config.toml
bias = "all"
init_std_down = 0.00756
batch_tokens = [16384, 32768, 49152]
Each number is 128 + 32 x the weight over its row's rms, rounded and kept within 0 to 255. Layers, rows and columns count from 0. Numbers have three digits each. The size before them is the row's rms in percent of the matrix's.

# k: layer 6 attention key, 128x128, rms 0.0537, rows 52-72, columns 0-127
# q: layer 6 attention query, 128x128, rms 0.0665, rows 53-72, columns 0-127
# v: layer 6 attention value, 128x128, rms 0.0396, rows 32-63, columns 0-127
# o: layer 6 attention output (transposed), 128x128, rms 0.0675, rows 32-63, columns 0-127
k52 100:103196145139162142146103168150154128178153131129184131111130153150119062134129143099128102230091095094131054076149105133165103136138142124120108091110127195146128118141117125123084106168130136101069123118154140167071086099078102069118113148119102162102141138129110123145132111139089205162133132165176090114099130173122159131102204101125114132144104255138132134156129122127114123117103
q53 136:160122121125124094197128134169136108141203185165121124100105158149093135127112161098127162163152112075133146102097165151145171068132126096065129084152105175121109142144115166121099066115166146064180094144136132055108132067100115118160152105091155101081097151134158209139147130080114115164104139100124110154114135171139112101094156122124201101176071195109147143111099160139122088105093
k53 100:127132119107134097146150109098139107099102118160052100086135108083118118163155153113137136078183132106144202206060168138119159124116105075084127153089099120154118135129084124135146132136100135155186117112084136136156154132102105203126156119151167135114081118138106133146088120122169085144107080076078132153130125092112120144124125153113179164128180000143087092124160085130147140177156
q54 087:155113153177157112138115159104139110050173093191122152068100116101199169180150109117114171136095045166161153121138128107173136118124199145147128193153095161139124163185140130154095101128108114093147139079081095156144138110106173136153117165189129120099156127093142157103129130156050103122125127051084177119146119152168091135115135135109162125126109157136118115121154134079079176079131
k54 108:131172142144124130103114115077123086117111105112132122127122173124195153192117159149173153117142105146181180138116105137132134157160124099170142213120095136189136164132156059161164114142047138114135092091095114157134149157128176127156103093186112137153166097080069116071126174129160093109084153156116192120105172113161090106120115113146112085062134116108051148180112106129097119093106
q55 110:103114162149140133123166131137089117130054128183126081119113133085159121158100119125133119079147111160145181163131133120080158142095141142158142173130054113071132183147109101152151100132194069084194126160094131147127120170109143180136157111178147109147093082131120112106118122152160072136122078105119163127143135069115067152147044149112176088119148085149116091162158061138135208119128
k55 110:091116149132178160136094150078155085135132113148192120129113147153185120100121099143157136125080133161105135104130145091131014193162109170189202118059131137151099093119130119101175145073155122131090121116146081152162114153199121146085137159176149135105170129095131164073110150138129149120134120150133162110155093179147115130172132096085062106091143099088114096163173117112148106093094
q56 081:127111139103128079151084125060096202122075146146124179079171143127152142132081123073100168158144152125168088149105156097136154100110172129080108054149129152143166145131119184168076079123120152117177114095113185144095153094122081104141096106077134111113097106170120181143129089107094167171102199119108136147122081150072136117089190177128124117127195151148118100114098114133126091162134
k56 089:119161066150105090141157114130090112169122159110086121110122104105105076157100146110118151098193143097131185189114144134142197142147035051127110146100123068129152097096136164142134136103084144158136145115146122077166118127160102122145141117131170086115052073177063145116127136110167107106093115094137157142168177092089096154158120169082170120129132030118124108115142132157139118152157
q57 101:142109174137129113141088137164121147055103194169138125125125120141135173132038143129087188161163091106151156168111154137139169126126131152123173114192068158124142150131107157193106116097138102045159080139075103089138148095110152139143156104092153092121075122103131158162129117127138128165152107062096144157138139207106108163131149120130160045177138179116135142164080086144133114103119
k57 102:145134160159112124115097118108108126149092114139085109106141099126119088134185138131153149076178116183156190205091151093136138129151112140121151160126142075130118128171123146111133198117089146109152125097106141119109135180143142126133150111181137132113078115098080155099142156144178083133095095093103157111144107122115093148145066201129139149108158000069123095155182099086137107137095
q58 114:123152111161108185070151081109125103118120097112163125180184115140176119106164104117134121091108127175137123110157076103075101155155115144139104171132191094147155123072181105099121150148092165121069125080155117127156083153147100084091108161145132122165155094206088113118145208139133110078125138206150161122099140105138169134128122126141068170081108110088116147097154121148127057092189
k58 103:102102173123145187119100140183156121122126160106181126129155128117124174122114101077121147201091140108101071062148110112129111111102135103134102104172164121094163109124173079164133145113152081177077103125129118149088096101124107105146149130091138113179168121112137112159082108117108193157134192163169089086125194132124191103095182154151136160135125231139177163088108122114081123089125
q59 115:154106146155115087157141137139170124110166156143131166079138192147122132110115195087140129190181094068127081103070151139138137093096131090118084071144087199126131119162136173155090080101102184059163123116138179114125108075090114093155177103060103134095106125133155151149127122089121117158113174128124113176130168136172110135111195090158167135175101200109129115112112162130122110126099
k59 100:155155124103117098130136104103138147161082085165059116096112087079115119143126141099156121124175114115136173211105142131107209089128087098129097146098107105119129164127123140133128141190096107151205120147100144072154140128106133161122154127140148119140087096142118116158123111103210069161144094095054157114144125062115128151131102149099160132134176000118108091099108108103137147156159
q60 114:092106127066103142171111137097173166098124158137115108055185134069127113100138167113129070151175097104107161141099133224094171086060104135127128120142116099095152164134108126158075127073157129100186167130144185057076149123093091103114109127086149096111106149141140148201127139139136086155123090099090141148101135152168145126105164154152107145194121169151168144112100123166099112146152
k60 100:094133123143114097124171119113114165121080117099100116122133082101098122103090111123123137065170172097141210206121145127094144153115080134168156137127095100129105127159115124140134202131091139180114122134078164122169175128202138150123159120145122105123114102109122090139116082149139075111148071107077136130162122116138088132194143186148180092122174010142141132129124110158198121169111
q61 108:110165144128092098075213115110195099142124089154075079119150155139150158126158132130116097144158051121104130125114165154154169140078172121074068131148096122051133124128146085142081121132125203181162133098066161164167096153055086119123141147107108134086105145145128153122113111142187105161142126083097128142103134140165153175172107100146181137130125123157142090065131126174121150164134
k61 118:084169132132132134138151111114188134108133155156070160119141128129170096148117142112128090095127075131136168108127060122068123151149142127106097178128089171127151139120112145144184179113123126186137136182161140098143130111178178160125135130107153085133129126119144118066155104072111068120151080153100137085193194126142094166178120085126150150122143003105153116132080105108156165172079
q62 082:180133132118074115079098104115068131119118172144141095109152120210119145175146108124095133139154093125126133126107081088130120148106081136142123171152120123139116112175168135183123126158205161121143058105073070196082110091163111123163145082139098129152142166102109157101127109101161100101160169113118202145165124102133056168157096157108133141164108089139172096114131151059099156117192
k62 102:138142140094083077110126122057107117159121129160183104135140154221115141193178087108123101081102145149147103083102153095167113132177122094118123162120140156097078057119191120104128142139147118160144089100086126129174132139140138176165102133092138109137124162045106144072147120124120095143120201078161151137137118158158073139148154100090121144113167106164092133088118143087053108077124
q63 091:099132138156084077108090128140106072099105190119129139103086152208126135159077127123108182136144067106121080115152120156136128134127154164132152171131120134188152092184174101154146144083145176103121049148089093113101103122116149077135125117165150084123150176128152171079138081067104127130139139127143170122122082166150133036104133099112140098117119196066136087159092118091088132110133
k63 102:145157178126092138166079126112088142127137100143098099074124163112158139153185117168141154093159113091174159147112123127099227071101140077080141184163132074089102117146147145115150174142096135196147077083103099129137117203081119149198136117111133133141089125087125143078114145129154080143148064103129136223089141139148106151176155118139140131157127134120110144155157077129099114095138
v32 100:065121113081093158157104188132079099118143129148154076166152011143097166173123151149119118131118103109148095162152143086161135127115134166105176172096124108132110121133124142126138116085150136175123133119113122182074047191176149128114131097136163102136135130107162154149120168121165152118102066088156118153127095121102129129108118181189130160060143134188198165132086076126131131167106
o32 105:135149136135162123075185029160178133140197148121132178149154113116150116116138124137191095095135148149131148079124154155087119093126101135125071067163128186177140136134108158125101161128133119065155122145154094110205138107077102070097147162093113143120148103095117110145153088153147110088199107128103145110138192134178087093142129065134087141157094075073101141108119146125158125103158
v33 105:150158098179146106127114107094124121138107131091112087118091123125173095100039120091041068100090175103128152149158178150178127153094181138116094135147167168102119109179112113155145108133122061129117154117190132128121159110138078096158114177126134151129145148143079148111063163140127091106036191112111120148137127149134081114120101163139140143151120128126122120102184173206120065118107
o33 118:102141141096080133155121180196101099114110130151100163109164102095084152157200154151179148125130127124098126146100054098079198056135101122186141151118072082146150088122118122127110108161129171179101104167069134110142124120098086167104136076097100148112132178155167115144180151065094105160145060150148141117096130126150181090161149128139097150127123126108168115184131073117133177137132
v34 101:092108091079143080136104100168131162107082150125102136122168206134127143121181136081196168165180164154170168106143128090105133102119168086125145109076162109047170117078152100056094096098180095155117166160118167120157186128167132154069098145140162117149087131129168114119121105175113100157132130155155138140139161108104143120137128151099140124093201192115106158170148115113103150112080
o34 095:175167217168088187138097149038111100151099113157163097114106079158127176133145102142059114093085105087146133145184126107144103221090119125135116170130106115191123126181137143114205160117119140138127126134135147125102112119087144156184155127136126153120111137117072106152122127142164116139098165093109173143153073163093126147164081113115111118164107077166131058147097145138086145114102
v35 111:103100131120139134072117104175131091097141133098144186142135084117120184148132108141080147115149122107092127069147106119118116157105136192113220106199124164190092156182150095166125090188158099097164088153090125087095067149115140137130145066137131130138102102112140177111153145134160203133153131115132070093128075081078134179150163166124112104127081117161124119141140153148137135193175
o35 121:185155107101174137151135108123126145151129117108078101160108148112157017130107138118165098171134118135148148160082174159180095078185073158159045097112122121108192141094053155169107130123119106097123160085154119179172147109137153150129100156108155098127167134119106106170121088129114123121173101153167150143139196119153100131130086124153136133118129135052131143073077173132172115105084
v36 099:139149124121142073047141056101180144142148144115105180126143119136115211128049148113088102132128130093113160119109139077099090136131127171217117096115141089179151133134179115142143167149125118155124100131115150112136140102116107144125092097140111120033114086154133196135150143109151140116164113119150171100116087129125119116162164110147110085164118172093053138097106172070100199114170
o36 106:152140071098170176158111182111116139090092122107140085066124130126162076142148169133132123126114082139126110132074119190180114109159198075071139175123077137102127137106044130161126068154127131127158156129137139094170148155112168137149136154101152148146186131105157054107102087126106163152090114127135104123150158118102173117113102131108170070097062119181163155136143126117141059188107
v37 097:158160178159171139101106099175134150122131128153109168125093121193172079113225094114136104109147107118130179165127144095095120086097132161122063113113184186075121128068133085118087141164116141127171118138166166131093170149088154125118155102164096119097122129151114057096094149184127126171045185116160153160084163113130129161142113190108139108084153152111171136117132126133094162107147
o37 102:130124106117059145166133158062120100181141125143162090117145114088103148149050111162119163131107188161180128100091116170154146152108109090118212069103200080154102130181105155074138130141118106137112092129111129134136141128083104082091155157082118125127111178120145161147170103118042136125169213162127111136137090132111162098132110124108176088109090160166101134144172160131136113101164
v38 103:102126104119137135072140076138207147176114175146150088138097202106134185062169095117181155153066212090151118105049093119159130143106086126179142157138143158163165133169100116123087090124095181086155156169115118134108132110135139087118146141106094123096135106141084106137089145102115100136172123084130156090151165118111147099222160142113130162122129132070124134132143109068133126124128
o38 113:171144115117164156154141174166047109118117088157107133075131112162154099145101144097127114091171066083132161145195156139161123097141193137104147177118104093147067131150160156124204141067133075198123160110133089093122136099117120162165115087151158128136111108112197131109156099117123132112062098173156066143103099124109148153072124110109112075155158108154132108178173146156146152116089
v39 107:154072123118098128175115153083097119129124152112122106123132049152152116161153138093096072123124096128171114131137118149159121144048079124149116124100060130103189125141096149165120138126129106160121149154112162060130104164092077103144151065148098014174133132136197104113078154119135151140135161177183130170196188108093124119093122176119125100112138103158151127138161115174152117117087
o39 105:125152161176136110109119079085137068114149166139103167058144152140120133142128158152133126118134111155164178167167162146075171060137136139101125145147121122188093128154148165129114145146092130042135049104125064137096162067153147145142113137125085145078147123150095143109156134083078117125203096089119150131081121165200110095181178141118116166168119150101121171110153147065146128135154
v40 098:205128174086180055139102108103157121149136206126116108210155211142103122120132145094077133131127169056111162197163132145124126101093125087133059141150138183117125125105181123138120116119100156133124162108136157091125121168120142172102170102174095155120117118167041130059132129108142129105141132184159170156085137126151130083130119142104129165126148101096149161150133154147128144078131
o40 099:066146110141132171094145184140118118170120083131179110063119095127150158193118130161185126087090126139164109094123183121122105133157180100111174130115145076134110144101040171146123117217152122082148078134098202129097145056138106088118117120140116092140104176107186121124149133115091148156100182075116096157132080091117169134124146093104172103128121151139091130144164098147104096142151
v41 095:126141086162142155151108115141086154187153128135128126058148143077125174082106139083129182096117149171123159124105092127148079105165209131103065183154139144128167176171144134078129163188134158125133200169100122165153136153120126109156136169146079123063112141115148151112125138164056129145108163112121158148142090173113108133097133131143139188159127143067141143104170103128086173203165
o41 098:187132153158108122158141170091140135093085148105118135169114175162134139145117052190149114129129143106119150146130133116152106158085096188157222147086169061142080127124104092151141152052115086163118119158101148105086136118163135141069096125088121170151163102168168109135115148104151076160121114178132127104131090100113195141177142127103118056137147110158131107177123134120171123074064
v42 105:149106140152122134163086135171099032103177161173108125141109156132148103088212088101146130103156110119129130099125084132132124129178161139100147148111115093099079118142190154080159140169125109139149096200133114124092107094094164178099120108120115083135121124061098163119170138089116122160181109171091053124112084126132173157162125147100097109163038101075125148183144127136164112117114
o42 099:102126110156105122122112118081138214117028140114139076146107143132095076155122161153103132164147148154117128111086169113102119128128102130142134105123134126097189154124132120182094178055115154128083126111077155148104110121156106105166098161143161122162065155178108111162133090183102113128088181106148209096125144154110128158096113124212139134130206137156138063109067133156137131130095
v43 091:150076143094123030043118139142145133115094068091085161129141132106131179167148080144137143118146064185072107127125128100080101168090151138140159105114145143145142119111196124155107135102146173120121142128134120104140168109137096161137171100081081183136107171142101145101114156110148111166087149131133205163146092148126202152128136148163160085093199149157155118147138099143125193165118
o43 097:076159100162174194153093110048108131151172146112188115161127174116143149124123149171073096078115115118137129152127142168189143156118107163077158142128122144119092103119097128128143145218110103175164089151120154208127085139121131094129117131111128061112171134095131088162168091130088172135165068068116084121146120115154071108125115119110102193141099090149124105071159157125120101114145
v44 100:178110108067086180099170101181191150161138183086140201090154115129125159132175136146140085113144139153155113148147095173124135124109130133090156083136151158075137126067100103124161124153107142119167150206085108106134159137109206096107132204155138191112115132150155140154121088124132155120140180100147166142160137157117110101159132174076089057130111124087154147120113095098116188139165
o44 109:131159150183160114109127187066092125115113123169146041189115147092179126096094074149105139191106113098133114108146150136150065110159156124155075160104127132158110085182130123127181092129150132128137162136158086152113199145154151188073104081084049103117172069139136134097125124111066141142130146157168122083129077134082138159144119132140138132127125158147105172147161179107123123113079
v45 105:175139104139146205089135106184099140166175162083123092076168071147107145067153123138161098130146193112103091090120104162154108110160111136110154135119076161205134131130135144106127135105129176102121068103128060105132093126148146140136137109174154146117151100194119146127106063071147104146112123073057085106132102168104096156181162101140100129070066097108132137162118163104122150150139
o45 122:111100154134164082108151176074131121097079088147128187161096107086164075141093119133137114161163127125135146134129150141101132134193171138141074107147125085086114135120122172139114096111120068155142241178112108158109214134111166136126116157055107095128133093070154119111124146205106139112144104186142116093092176113135163180064095137168131087142113119115118141141138137172120102095147
v46 100:179145200099108092227130104115134173158103136176096158078142184071189119126166127156152134145143096114124136159092151145135108155105132151085089066161134158133100167138142150075118147066128095139106138166165128090152167087148111090109120062132088068137145105057106139138182113166081110168160160142111092118127100133133131137141151101106136109173155181085115135144143127118131208103129
o46 108:106083128155127146086086129084125146109099177097155066137109162202104114144091111109060153106120104183161100113128140138089146133145132138123222196145158088120127176118141074192091139146106195146131098072101106147112098137133155188160120192154150144148087147184093129108100131079189095102122172121176169152154134149095141147124072162109150102131148131146136074116116095107118093125125
v47 095:126153090106195116152076113133168090163142143140120180182136122101140136132079128157063117115127147087100129082127185122107117135123125130152186123117159148132099186147122145135092135127109074125157088125115183122076097082073179135149169138148083151122087063111149118098119089083077180107210116081110124086123149117150153076088136052109162099188179132105124184142108132132092153126139
o47 099:155143129082139121139116164156118196120099097118180079099096173179155119118157169084161132114133114136086069116095115143201117144168177124124106116169125120099126104100092101153147110151102198102152159075133080087147097168201115146106091117155197114133086115082145121154141124119104115148083163170162088151145171110115119132127126181125144093095134143155095079082104114127194066160058
v48 096:109145191081121154092147147115176105065061126134173110190142118125158105159123134153120126129141081115138124130133180114169124152119138158114070169189071107113083121157086153127162145182113139118123119141094173117120104154103111035095105175140123116078125087166113104129038139162183128138112181159112140194100098093152110131093153159093100100157128121114091124158138190165153090128173
o48 103:163128048160152084146132104185117115124211074123105110081127190092095100114137131139163152148143137152119133133068154144061139066172133118159167099100203138148142138088129108148133130129115114129114153083145124126170123150148088160166148152134118097134136189188122174098153111064078153097136098105088114095138121127142184067107105141116147163086123192126161170119145103046160116134128
v49 104:157116062118083108108092166073114095099108087114149086099096126087155132146152121064127117122111092141147116148118083171128151178065155094182093137176069139038148141197047153152095129170092132110109124160142149167088111151117103082126129096158136142138148148103127099113117132156104165106106102142157174129110141087092070140111121206134108165140169103181160085130155163168154101116127
o49 112:142115127174110152124152094174127103121162153124106189097174171139112121111136160190129121120116132142175145147134136156105097040098038152113143124109156146208131123132179132110129167106106116069090101086125101145130089074119101157098096113158120152125144108187146144132132171066114109148129092107118095162098078165148144047141203120083110139127161164052117141147138128098177187118129
v50 095:181178105133156158138079173125103088208127127152089158107108170099137126116138147169135129131143169124053092174081171174168107154134134126136140171171139167168103075095183154124123146119133128135111105045128165074119139159122145102115103140090118086105123159144115111109121131116167086127230179167139090147141110117088077145144122143108145113163145115156107147189119176111132185161064
o50 086:097153180126124126095116144124112195065103122073169081164085141167148118222160139098158152067140150103178145099158124071134125156166155170107140108134189105136119172126093135136070135138074134105116158174143105134143106131180099154130100114161141143149155144128123152121103165164078154143039159106134165184123132104133157116108088099059173143116090134072145071091117139141127104104158
v51 105:186084167153121195217156024111095201107128118160139180173115161150167157111083135157091137116082119137084141134129148077145144143102127124156125089101071133130123106161143112063112094089144134167116144125094135099120139131128115092111197154116121078103121148110148152084200117099117149124127114138126124112088106114189082162134171113123210108169176131130128131127087138142149119113172
o51 113:140123088096142047137127158129123043185081161089130078114148142191085147140175125090110141192169086115143081098107111150123139101144136109054150175145197154141144123113099169238110106176148179102169112107144113122128099130148170129100074156129158166153088120105130138167073132105131084130114160132133146134146165081088115120107112161135112123083105136149127094154148121123132069149136
v52 089:149123150103080132109184070134115161114078115070123142135095092235088112077107114140091143097168114127112130124157089106176133099109161163129129138093140191121135176112199098153170121123098109123159142147139047157100111109148175126116127147078150172122075128130095156068167113089103212113152136093108104153123115103134185138120128084097133060124127113111133156114189090135124090123098
o52 094:116163080202142094143102197171156084125118168118074081120140117086167138135117105103147126175121098134060126152115127133159135113150144100106091114101086088079189067158052152124148130150172117161118112137087177125121152171160140132079094115155093117155145115120115142177111151125098087136088091150173175068110162146086079192152113204199104109118126105146148109138098126146119115121100
v53 086:138116134069101117161123068141197082145123142100169154139126132129111071154088134126167157159172095113111155139174103118167155195144076145078115118165091070139091104146210177095122110192126134127117159160088149176119127171157105118129156153146133091165165169123072077084150179195116108121092163166098126155115178119107134155133121141145081173130126138116076119129100158071130170153100
o53 089:114096063127167140078165186122134149120130119126101077104130174071126142142132099112150151102111143125149215154129151159027136097110133111167112134073108122145126187115061080205121139066125132154088098122135166117140139123086117105172062129148145133142114148176134191115137110116150171117115150075129196162194075168136139124123135118092163095130152149150178147146119107111105122088155
v54 085:056178121172201159101121160145120106095127090139129131207137162123146076118175128117174202111146077121141110182126110147069095133120177147121069107111158096117131139192185149113123062097173179129123101131092140093162124095098137128164181138128096093140151129130158093192155094172152116109081072105123155133156140144138091118113174123068130144110095159118123144103125161095125154180155
o54 088:224081136088119158174140084077137121159168116123134160091098143144057158104148085123101147167126195120129096119131128182114095163123116145102193091100199161104095086076115065115108120133148170154167164183184179177106111108127146080112112163099165144109056125125106148142116116138156116129154195162135094112169082083133128142133102124125127165150154116131107068125118140153116133089117
v55 098:129119107126098128145088078128119157119128118136141065151152073117160150186097102145061086124157133111092126131113092175119113136125069173141132067145133061156174186104109152130143042123157119149135107157108090130122116106161170146125134152121116085206135084093110127151102081111082141106050087177077141091116101091076178141097150117145111115143114136184069127122140129152108064148178
o55 101:106107152117157111091176150150116095178173175133085166150133121095069089048152104113133105124080081133110169098142078119061142085107111097138082180133071124096127067138125116141109164110120101102141146052162161091164167162136119154122110137128111141113140114143136116166112120169168123120216115124150132169158143181194120130141165139148133199157160149147151140116029134118135145134097
v56 105:142169165079121097154141170138123169094129127172174107109085132101180110176122124084120122146110038134127091176091092127085146131124114133145143140121138054142123146128119123169094125137126140128131122173170154154124111128077066093114092099091106128158140134111150105120189116160121101098046170189108135153158199115098176102124078142109092173219098098178115107160134119127126051138142
o56 097:117119071148108108086094079140118119138140154098090142129146136130048143102156130190122137084108151164122138128150122155092120152104096123074136168099110153131140123091181107123125154098140117117099127057117136138139105144200102153143162102231120140144115127216108151129111122082187135123183116122103132160145037162168126098148160169096184106097184146088176136083096179110128153157147
v57 097:102093134109134181175228133152113155164133165115109156138097102163134164122142128073086138042148227132168159126092110118130134128140111100117170182105107171171077140114199085120144163143118102104051133127068089158105126148137180173144163141084122090073096134134135114110089128170121179118181143121115071123101118124107112128124153125136143116054158145127138126128110106127146138159169
o57 100:145190161160107120135054136118107137088056106161113129135120082110139115086104129160170139255126100104088160102162148113134108147140156161128103083120169102112177107179111160114133043083154120113159150160149153046132169113088092102116081158114107150150120127071114157161109105156096086138117100138128200102169155129143109174142129156138108124169069117150114124126121128152151116085104
v58 093:132159104135195129105128154106104122115078125126094110169099210104138116066089088089110140089150161116143122162083095112118146138071130101117092133166126178132113119145171161151101129141057200146114161116153179126161087164121067142159140103154121106120152075231128136122124190131111127153126149143184145103127191148080147147122114171119166137138065136145160106057113155145091160096125
o58 106:166144166112087157180093142125100131097147089102136150053117031140083120154147153136155122090129165144171128135151153167189141163128118132137188097110165133097125124144133105097144104129119106132122099146109130151083195078106109169133145101184115111121104158090171123126145115061122124176117102093101089190101110097217113086179162078110113120131184099093134095175184115147165088119145
v59 106:107161150131131160129140173139130159166170104117148134090070103088097150138139094106200149133135078168082120093149114063116088124176167180111110114133126127080114100206178150072094097160127145094144110128097215111148125133090114185118130088178182062107117158150054135103167163115169099155130083137121100129088118133124150126092127147121151144156108146194138114122117076115135072166105
o59 112:127055103106076130137080084114138140115103128131112103179128172186149125151136145158088130136138197105145145157105125139156165151111069168115140118118166157111155173064058106134108207138156101148121133142140118189081104135104136086178105174077166143155115159085178100142128117148143177135109192105136127117165152093123099141142088081102101086089130123076098107076124188130122154079182
v60 101:144161084143063100168118146082166172062100066177068065099103091102118140122091147091121110126120058130140052144130089166112125165091121108155116108119139158134152110226124143161176141106136182116137156119141135138125123094156124100131100190189103116184157182135104109140100178142116133120113135140103163124125147140105076163110099160138131082134147106092221120137158150157116097122145
o60 113:137114127186152139086129115152078080117156178111140179123150164157127150104149153175103100110116151155154186160137110155095157015125136126138151139138117118136138061072190103119102102157135104182125083160109133150115118093096085154125111092092097136113131121155116157121124151066122102143150081101169105154086076136144151076184203139156056185151125171115126138140163070136124178116137
v61 092:155142099170140147168138151153140134135132144139082094143139179061234077154182098146147046156133178181125133101146124149116120085088137125072164105157138135076172111101086178089060141106137151132101144191167175083123133144136172136121087061134067157153127118154126134122119146153140088179095120162131136127121120142115126112173153186109177106100151149119159170108128089141089154125128
o61 097:109121223107107164124128108054097205165151134172181142132125109158088145068148080118074160100111150122195134087148128111091131148101083142162168110129190088182057142158181117109176139140133108107147117128121106144110178069142091176141149137124119110119083145078156087127145123151081137118161170095148118151099120173151101112090137083112091185143136082133099133119145126120174116103163
v62 106:084121150122110131160139117135107102113171171132107202201200185203157093115110129111080104127139143172090101147106112147132120145149102097132155093095142098129089148089103089075073128108147112127131083136090084080088128180124123099198134091151180109122181046152147174113118125103121109131151085178111074164117095094136114159152135091098153072072084144110119144111114148134137157142090
o62 116:162162132094154132124110132077150161156077081111094053111096066142059112133157112074155133156148126132124137081127121113106141137179130099121100127153131128104148099184157142160136132151101117114097141149152132129223159107134140131103151170116094128083054187118095112162123102201103147130098150126110136083140204174145149186120066155162116127118136108123158109133115160149141027114181
v63 100:077055106156090150132120097143105120150109082178088106054138095117144093137108072124161174112126144117036098095144185152139147123114126170121148170120113136055083117111097232145112114089160080105100137159140139172101133148098184124143122107143094127153128132133158102170106120110162161125092163159105079130109139107089119162134160142110087128094127108177143125073117177108149144140044
o63 092:153127145124153134116136124156117141103142067091170151201135218083104144097151124113131147132146153090203147143133103113106143161150087124184085096175129143187164160179132071076084153102095174100115114096152085125160145110127103127099074152107120144130123098119121152153104139171121150139121071111124150143166125151176106059070079107134107112162140122061069106172139085170169162085152
q64 103:102088113117063096179173117099204131093137132123107152062133110131093086102148165101154095183127115129116098147105156188108173112068159156123114153161081188080151194095119138119095136064090125099151122097123171100108117101119116102088193072109063121145149155130142167158119127042139136133136132079172110168121143162111122116167184141153160155131138095120158138095103104176145110149159
k64 104:143131061143090098117126121106152167114107126160103158047116120099107098097125121131107126120188108099132153162086098168093144171171134128116076111061144165086097118133069162137116154145155117175181129114125196154146107164127112140137151128187121128129087159163154124118137161134183145099121098089110167144187159041153159139188102157127169116140133023163103073130154128113147148174118
q65 108:155086099097078040126090150125189125095146168164097127089143127172100168146182167080083120153144117153110084146119129137094152126116151109145149103154105203099129163154165161173131111139152119113145129099133159092083127061104141096166093091114095158148097138085146147136130128080113159166124234158084114152121108180108132107107158167137128095088166155136151120127073077122115095073177
k65 098:121113149084109061141132100124164112162134151162126163086114100064116092133103108139122144126194122116077235214112134149113200145134053086129097124114123093138108154136116126120148139137119148143184173120124138106092158171085147145160111128148110112131088107137086149142131124154203051125158083095078148144152152087128119137163059140120177101150110059138098103141135176132126106158136
q66 115:114177106139099170082192132160115101144158118059160127194178151140142089117148136132154083128123189116127082076151109126175117136087132144109099146116143089150144109067117040096139149109095126118092123109113169167185081113135084127121097124118116126094205135142145067101142123139117160101132122151177122096108122127126193138072163098180117190069126129126152125116115167185147190163149
k66 101:128115098157123120140165124166103114108133073109122131150159114196136186150123136111137086182109116100121006095161087132152187093093168100179074120116092146123166142116166121188094146138119127120093108139133133103152101132113099103129158132127118149133144147165148118132185102077097191149098165129165089193083112136118138079095134162196073137133113215161132184093127156141098116118121
q67 111:047101135104115189107154123159134111170138119078171081177160158145173147168096119124150097108078164091093114107117078119142112169156111181169130137098141057088136073125078076120123137122109205174071107139116155177106086115157172120056121178108106117109203123155141080132109114172134162111110116167134139077139096117125143144094149061111115150118123111142132144120136163150155177153145
k67 094:195120123138135131060101140142085112112160133084197110209167152164136144112118136120128107129082131134129042086170126124198104112124134110129131147114134100105194135116126099150070143154118121138130087160148120101162095145097099079126088116131135119104134119127183132142159134067095169146071196172161118098109098132084137101077164135184080156103106217155134173085117148126111107087109
q68 084:111169098130092088165089099155147136129112105167114101041106092109111110191158152088107094118161077166158136139105132133174157134145100086076148145107130203148135166098074124123104158132115115167171125102124166099129077111125107174151181164136111128160102170135112159117169121114182137120079175064128168132202128114124088176157139139084196142129128108118097080100154115134194077166132
k68 127:100109151120101152121127088061140219157121130109152109144154117162145117107156082144159131125095079131147135135092116161163069192169053175128162135139132167120117092109113149206172161120121158213098143130134139135133075125163149118158116131158131118126173117119119163063114125131097120075112127113091154126144105115135104202176114107145124113140116057125082038166113178162137105177122
q69 095:107150151129087069163103134176164127163115192158112085162117128125118140161192130138110115189186113128126138146090094170188134098121090088105123135124130124133176097180135157156103106135162159118159154149083156155130136090078131080170131130067092178158079128096177164153121082118110116148135121117080146126173170140153132145084093113142218165126122176098148118142078088149088093096051
k69 097:128136167070165122133092099111128149144096101175072117101144136129142101137105166166116101108194127118095217210126153136122144141118120184153122131159104114129089164113105149106131128097123117164210150161090086101080163124107149147110144134138138107105105103120092166095130134167166083178112075074100116165127097102124143145159093118162202128119160029173144097108151097134152127196086
q70 103:144151200070140172153092116175109162166124117150134141173112112087189099146053106163137130118157167113143212128131113121118119157221057092088141100096129081107132116168092163087150102112165163111144099144144117139112173155125185192122053119160173110130098149149106116119134113189134083108135066108089135101146142095141138149155114109105113127194083125120122150148141156099153110156121
k70 109:186070155120173197134133121088104180155153143112187139146176115173173145100119079127103146096060142148153081075173107095166073145131140156142165103141156117106139098094170114100131150100106092066093114135132080123138119075153143156067105116129135090109121101074138100121068120153073169151162160155144054089106125192109091132127130093120084175119128153114120142133125107101170142091084
q71 128:170071153095125112197061156082093143086096172167123129067088131111161156192079163107101165153151072128135126144094141111136130097128134142164090130156060193109155182207119167161097097094141125089161140145113138125086125141101138119164141099096172114121128124112118132175143089103094113125113177075132122168155141135060079153113149143082162085191142129155142069121110139120095133128124
k71 107:083142167121132126136173125085123102165078161174104129117111122082131056096117138186134155094145110112165182195115143139122123155139136152114142102184143091090123177172093161135135094158100137098133143145144144109122138190072147112111101168149149131165095092138069141116126151182153108114132084069126142137167117091108086157188121172088161104158153018086077095127155082100174113147112
q72 099:089169141151129128140131112075089120137094134103098150112143139102143079135079112183144089085114121136102168151147232111080114145139124176134134093075132134139114131116146065072150172180111112123064146154159176156184115140141099160081140142173146134137131131145081104089163153151098125128187100107140133148118090073145175157183159140120148089038164104151140088113159138125197124169094
k72 095:146097121168123152167075150154155127116147145149165121173077174142107190123157108137166131117049143133140046060162096107159075150131136149142134138110121164146175097105143100145135149159122153040106062112091171136169048091153115096135108087161104086131188185132113115126101145132115147116108160157207134127119099136133134134115138146159094101133126219109143122124101171093089125117110